config = dict(
    n_layer=15,
    d_model=128,
    n_head=8,
    n_kv_head=8,
    head_dim=32,
    d_mlp=320,
    vocab_size=16384,
    activation='reglu',
    norm='rmsnorm',
    norm_place='pre',
    norm_eps=1e-05,
    positions='rope',
    rope_base=10000.0,
    rope_fraction=1.0,
    qk_norm=True,
    attn_scale=0.186,
    bias='none',
    tie_embeddings=False,
    parallel_block=False,
    init='orth',
    init_std_qkv=0.0746,
    init_std_o=0.0,
    init_std_up=0.0746,
    init_std_down=0.0,
    optimizer='soap_variant',
    lr=0.0101,
    beta1=0.95,
    beta2=0.95,
    weight_decay=0.035,
    lr_head=0.00979,
    warmup_steps=37,
    schedule='wsd',
    decay_fraction=0.622,
    decay_shape='linear',
    final_lr_fraction=0.05,
    batch_tokens=[65536, 131072, 262144],
    seq_len=512,
    doc_mask=False,
    train_tokens=439200000,
    steps=3213,
    dataset='wikipedia_en',
)
Each number is 128 + 32 x the weight over its row's rms, rounded and kept within 0 to 255. Layers, rows and columns count from 0. The size above them is the row's rms in percent of the matrix's.

# layer 12 attention query, 256x128, rms 0.311, rows 0-24, columns 0-63
size [ 74  70  74  66  69  73  67  67  75  62  81  83 101  97 107 105  83 122 125 113 130 116 115 104 119]
[[ 93 126 112 191 133 130 153 119 167 173 117 148 147 119  96 135 141  89 123 107 103 113  80  86 109 175 122 110 159  68 108 173 113  89 129 148 143 188 151 183 148 159 117  74 181 159 103 141  85 147 240 169 126 137 158  89 148 105 103 120 184  72 153 151]
 [101 149 179 118 142 151 123  70 107 106 130 100 153 100  72 150 108 185 107 115 134 153 123 141 170  60  93 165  91 203 125 152 141 133 148 146 163 172 120 146 111 133 168 105 125 133 122 155 149 173 135  63 138 127  94 166  41 139 163  90  96 149  87 157]
 [124 135 162 141 170  90 118 115  99 155 136 169 138 120 138 129 111  65 133  88 122 135 148  76  92 146 161 119 215 124 150 132 112 100 140 121 154 116 112 166 179 123 135 147 150 100 125 127 129 187 144 130  69 161 142 109 181 172 165 150 115  98 116  92]
 [180 107 135 148 134 129 130  74 124 127 153 146 154  80 186 165 143 135 176 106 131 180 155  61 171  88  98 144  91 104 179  94 149 135  91 128 147 149 175  95  77  76 102 108 112 107 144 135 139 194 177  93  85 172 137  66 120 123 125 160  73  89 140 151]
 [ 99  89 118 143 121 110 106  73  38 177 139 161 118 119 103 143 106 128 182 131 108 125 136  91  71 171 103 122 185 157  82 121 146 128 176 163 185 155 164 132 164 126 138 153 125  72 138 133 108 135 164  87 133 145 111 144 186 150 141 168 144 109 154 113]
 [105  93 166 141 147 162 151 136 154  80  98 102  79 157 114 128 196 133 126 117 135 126 134 162 103 111 118 178 122 143 123 100 201 131 153 116 134  70 155 214  92 116  95 136 133 170 152 106 195  70  72 150 138 173 121 115 130 162 126  86 170 127 147 105]
 [171 119 166 106 138 122 169 166 207 120 132 111  60 116 105  65 209 134 158 144  46 146 115 163 132 129  84 132 132 128 115 134 131 133 124 119  97 138 154 173  83 111 134 227 138 124 167 152  62 116  97  86 178 134  75 139 186 150 156 145 119 143 132 114]
 [115  97 179 155 185 154 149 142 131 104 132 134 168 162 134 130 152 186  65  77 149 137 144 138 167 137 112 116 110 112 150 151 107  62 142 154 105 126  76 161 132 178 116 108  95 121 131 124 167 121 101  63 163 142  92 129 153 124  78 112 187 107 105 152]
 [160 132 105 117 106 118 101 151 156  18 165 102 147 182 114 108 108 151 135 104 144  98 128 161 155 156 152 161 106  92 105 134 146 148  84 154  88 127 187 165 118 138  57 198 141 135  91 118 145  88  42 114 106 129  88 169 105 195 123  89  86 169 119 114]
 [114 149 174 129 165  92 134 148 139 124 101  86 148  85 142 171 115 114 144 111 165 176 128 162  91 164  94 118  81 153 126 132  98 158  89 124  48 117 137 105 110 132 151 171 121 168 135 145 114  98  77 101 130 140 131 192 154 112 112 172  70 161  95  95]
 [124 100 200 144 117 122 126  79 142  68 104 141 120 189  80 125 149 172 127 209 153  42 120 132 135 107  97 117  60 167 137 104  86 124  90 134 185 109 195 126  93 103 133 155 118 159 145 182 135 176  23 118 138 206 130 154 182 121 119  84  94 179 148 135]
 [147 124 134 139 103 103 170 142 166 102 161 116 132 136  78 140 111 107 164 117 158 195 153 183 173 100 130 165  86 117 145 159 114 110  75 139 102 140 129 107 121 180 119 207 101  87 135 121 187  66 123  49 149  79 147 179 173 146 141 156 103 156 130 123]
 [174 151  90  91 116  72 131 139 195 112 205  69  68 103  78 130 133 163 125 104 200 168 142 111 105 128 138 118 157 109 123  94 130  98 104 129 144  86 157 101  25  94 102 109 114  96 131 109 104 132 120 130  76 196 128 137 138  95 127 160 166 178 122 149]
 [ 84  95 119  98 129 175 148 129 112 194  92  96 144 119 117 156 102 136 146  88 148  85  80 100 120 142 122 111 183 149 150 129  52 143 144 118 137 168 101 118  76  89 117 120  91  80 158 104 127 148 178 165 128 122  82 110 129 140 101 130 129  97 219 131]
 [106 162  76 138  98 155 112 130  97 161 136 128 137 132 117  93 120 170  96 114 125  99 154 168 131 101 141 165 147  73 142 178  86 117 115 208 174  77 119 152 111 127 134 171 106 155 125 150 127 165 197 117 183 107 136 220 158 185 116 157 132 129  34 127]
 [135 133 165  69  87 168 123  62 136  99 117 146 115 162 114 113  75 116 120  96 116 109 144 140 115 173 190 146  84 146  72 121 158 114 133 110  92 106 171  94 120  84  70 151 113 133 178 110 112 113 115 158 123  94 164 155 138 138 119  75 137 120 180  91]
 [ 89 191  97 124 122 106 151 168 146  95 130 139 169 170 110 151  92 128 146 126  68 133 132 186 167 160 183 120 102 153 128 136  94 124  78 192 122 121 132 118 165 147  20 156 111  40 164 182 146 172 165  60 119  93 108 153 111 147 172 136 100 118 125  88]
 [131 157 186  80  80 128 155 125 201 100 169 114 105 184 110 133  95 117  86 104 121 112 134 194 123 106 141 156 101 115 131 146 161 117  81 160  97 121 113 171  68 140 142 156 145  85 127 135 151 128 131 131 137 198  91 147 116 139 111 124 121 180  70 190]
 [161  89 197 122  92 141  87 145 111 100 136 159  44 134 120 146  90 138 103 178 148 156 140 184 114 140 109 103  78 127 112 107 129 104 178  74  81 131 145 149 169 157 151  96 139 164 159  68  67  86  99 136 154 172 157 130 156 109 134  94 133 108 103 126]
 [121 121 140 144 144  76 161 152 115  89 101 100 113  84 122 125 156  91 140 104 101 141 151  50 183 111 150 115  83 113 173 163  92 157 140 157 157 116 214  80  84 148 105 109  88 105 145 139 103 101 143 206  63 106 138 147 206  73 107 141 144 106 100 135]
 [107 167 160  91 116 142 156 128  71  97  97 114 136 138 100 110 155 103 124 169 110 122 114 134 145 137 186 212 146  81 164 127 132 124 197 106 130 116 134 154 124 132 151 108 169 109 157 208  76 110  37 190 119 101 113 126  48 180 105  77 132 171 137 142]
 [163 142  87 109 134 143 123 165 102  82 153 100 170 143 100 101 105 191 146  99 140 102 119 147 103 154 189 132 117 144  87 113  95 161 107 142 141 123 159 141  84 129 123 108 193  85 115 118 124  75 198 134 172 168 147 115 190 108 165 125 132 161 160 159]
 [102 104 122 113 120 114  88 156 143 106  71 143 119  67 150  80 158 144 121 119 127 120 126 210  68  97 109  61 117  78 182 136 115 120  93 161 149 103 105 203 145 122 134 107 151  63 141 187 121 177 101  76  89  85 155 148 132 101 101 114 111  85 149 119]
 [155 159 152 122 121  93 132 142 153  98  80 116 127 152 191 168  85 133  92 133  82  91 131 109 111  77  75 162 158 116 128 184 105 154 151 192 105 172 102 124 123 109 135 112 129 141 117  94 107 126 153 175 164  76  97  95  85 146 105 136 137  68 123 134]
 [144 159 178  96 166 146 140 118 120 134 146 133 146  96 185 130 126 153 160 138 120 144 146 109 130 108  96 136 136 202 135  70 170 124 105 174 100 103  73 144 161  91 125  95 100  84 114 170 115 149 148 133  85 108  98 116 137 138 121 153 180 164  89 142]]
# layer 12 attention key, 256x128, rms 0.283, rows 0-23, columns 0-63
size [ 79  74  71  74  70  81  86  71  78  70  83  93  86  74 114 105 108  99 141 120 127 116 124 153]
[[101  96 130 160 167 130 153 134 146 162 109 131 168  75 117 152 173 139  86  60 153 199 187 104 145 184 107 138 105 150 145  51 120  89 114 115  99 140 112 147 115 114 111 169 165 116 148  85  83 108 158 109 113  91 149 135  90 122 127  65 124 126 100 107]
 [142 177 135 102 110  95 150 192 151  96 143 160  85 118 178 124 120  73  93 166 107  85 143 144 118 150  96 117 133 153 143 137 120 131 137 162 134  97 141 143 115 116 162 150  82 115 116 165 131  85 113 162 116 141  96 115 170 139  68 113 168 141 127  77]
 [147 132  79 126 105 139  96 151 149 166 123  92 101 113 138 150 104  82 160 108 126 136 184 129 156 100 159  85 135  95 152 110  57  62 160 171 121 145 100 145 162 134 137 127 141 122 105 128 100 105 164 132 146 134 186 137 118 105 131 153 140 141 165  87]
 [146 144 109 133 126 195 165 130 113 169 115 104 170 106 101 124 128  95 104 137 175 142 107 165 105 180 154 126  83 133 138 108 154 100 126 168  84 177 145 151 151 140 201  84 146 137 120 105  94 119 147 143 103  91 133 175 177 142 139 166 164  88 157 109]
 [189 111  98 148 121  82 116 120 151 139 153  62 126 170  66 153  63 166  63 104 127 151 157 146 153  71  86 144 114 111  91 101  78 101 148 175 112 146 112 156 168 169 158 113 161 171  92 158 151  83 119  65 100 101 125 116 100  66 118 108 125 138 129 140]
 [108 130 144  93  67 161 110 144 167 129  82 155 165 129 104 126 138 136 154  85 120 102 109 178 151 117 141 132 106 129  88 175 123  82 113  89 139  67 115 114 123  84 117 147 173 165 157 133 174 121  70 128 134 124  95 117  55 142 138 213 119 174 143 122]
 [114 116 156 113 125 141  74 145 106 107  98 124 150 110 174 164 135 155 135 117 120 143 163 117 170  75 137 111 111 112  92  81 130 168 106  73 152  90 110 128 158 135  65 129 119 129 126 178 171 126 151 156 110 104 122 109  83 128 122 137 117 133 145 148]
 [ 93 120 139 112  36 162 145 158 151 155  89 109 106  94 135 107 113 141 180 126  78 106  81 156 135 152 160 115 166 169 115 155 139 187 114 138 150 129  60 143 145  93  97 140 175 103 146 110 119 171 118 117 154 142 142  73 143 182 157 173 149 180 100  63]
 [101 141 166 100 114 130 111 134 129 126 142  95 148 140  66  87 155 180 110 139  88 124 110 178 124 101 139 145  89 111  54 134 215 135 141 115 134 130 137 109 116 134  85 175 101  95 145 165 138 100  41 127 114 166 131 141 116 159 170 157  93 119 132 158]
 [135 109  36 102  72 111 157  91 101 132 141 137 131 158 213 138 155 133 124 120 107 127 169  78 143 154 157  73  88 183 120 153 158  81 155 131 146 166 178 154 149 153 128 195 100 124  96  88 119 123  95  68 139 156 123 167 165 131 168 105 102 146 174 112]
 [ 88 118 146 111 129 171  80 156  89 111  76 130 145 155 149 111 154 114 138 172 179  75  77  99 124 127  66 131 139  62 105  84 158 184 139 124  92  87 104  92 130  91 115 149 132 143 159 172 113 176  88 158 127 119 105 164  90 131 106 106  59  99  96  93]
 [136 145 164 173 123  85  84 137 127  94 129 128 106 162  90  76 126 189  91 141  86 119 107 115 147 123 133  90 107 168  97 111 178 133 116 142 169  44 131 153 114 139 108 183 142 122 149 144 134 187  63  88 125 203  89 168 170 138 156 100  37 193 110 128]
 [200 142  94 149 107  84  90 169 124 162 155 135 106 125  94 120 134 132 103 151 213 150 165  56 138 113 135 117 140 152 125 136 137 111 142 129 170 131 159 100 168 137 120  93 127 123 126 120  68 138 170 135 116 147 143 153 101  88 202 155 133 156  91 162]
 [147 144 146 138 113 131 136 128 151 149 111 132 115 105  85 192  95 172 163 112 161 119 134  84  78 139  85 148 154 169 139  96 110 103 127 155 191 178 110 124  86  74 125 153 107 117  56  75  91 170  92 126 113 186  93 122 172 128 126 113  96 216 157  61]
 [139 172  89 143 102 128  81 158  53 140 162 151 134 129 159 145 130 162 122 133  92 110 160 161 140  84  94 164 125 103 157 146 111 172 125 155 156 112  62 135 107 138 127 157  91 162  85 177 117 139 145  87 152  84 111 164 152 127 129 154 110 148  62 175]
 [143 143 118 112 104 121 162  74 113 100  91 167 155 144 121 112  98 132 103 116 121  90 163 137 123 125 163 137 114 112  88 118 137  88 110 137 126 150 161  67 109 113 161 129  71 121 196 176 124 106 183 172 204 103 201 142 135 169 113 136 153  82 137  82]
 [ 47 146 134 128  97 110 137 155 119 134 122 107 165 170 121 111 118 166 148 115  27 184  86 133 123 138 167 141  80 107 163 138 158 109 122 147 190 102 175 152 129 142  88 165  76 106 156 130 112 159 143 146 121 100 121 169 114 152 130 108 104 146 140  99]
 [ 89 144 164 115 103 136 132 117 116 139 144 134 176 185 116 140 103 144  79  95  88 103 156 168 148 134 186 175 147 168 165 111 137  92  79 123 101  99 134 189 130 109  66 142 106  86 145 146 160 195 176  99 135 168  93 132 106 128 108 116 106 176  74 198]
 [131  84 195 162  66 137 118  96 135 116 146 136  61 142 110 122 103 199 123 158 123 151 131 174 142 134 137  85 101 131  91  95 143  99 171  82  94 104 140 172 155 125 127 126 135 146 153  86  96  89 135 120 174 161 163 148 125 128 139 116 127 130 125 149]
 [115 128 126 184 151 105 135 187 108  90  92 144 130  89 153 139 142  87 143 122 107 133 168  91 172 102 139 100 119 107 187 159 149 142 161 179 158  96 189  87 119 181 112  86 116 154 135  87 115 137 138 220  85 162 165 144 153 107 147 110 167 127 107 129]
 [125 139 162 159 131  79 185  99  73 144 109 145 147 126 119 144 164 118 157 169 128 116  99 104 193 100 163 180 160 126 209  90 134 116 190 116 157 153 109 164 100 106 170 142  83 126 171 178  63 116  54 154 102  96 127  53 117 160 109 140 143 137 167 107]
 [164 117  85 155 152 107 117 194 107  70 150  90 173 123 135 103 126 124 143 107 145 106  97 125 144 145 188 146  97 107 113 100  56 157 116 106 142 119 145 141  72  94 117 116 167 100 148 128 110 114 168 109 155 129 161  90 148 124 195 131 101 145 194 106]
 [125 124 105 144 124 150  64 153 104 142  65 165 143  44 162  78 157 158 165 113 118  93 161 183  99 112 136 110 121 118 149 122 167  99 146 167 179 128 106 172 153 145 158 112 148  95 163 165 105 148  96  60 103  47 165 140  78 100 122 134 125 115 146 138]
 [152 138 155 136  85 130 110 130 139  74 113 116  99 182 157 143 150 152 129 137  64 125  98  70 126 105  84 157 181  88  84 171 140 127 106 195  88 146 124 173 131 147 117 128 151 106 100 103 127 107 131 141 148 131  80  91 108 138  84 153 161  81 118 162]]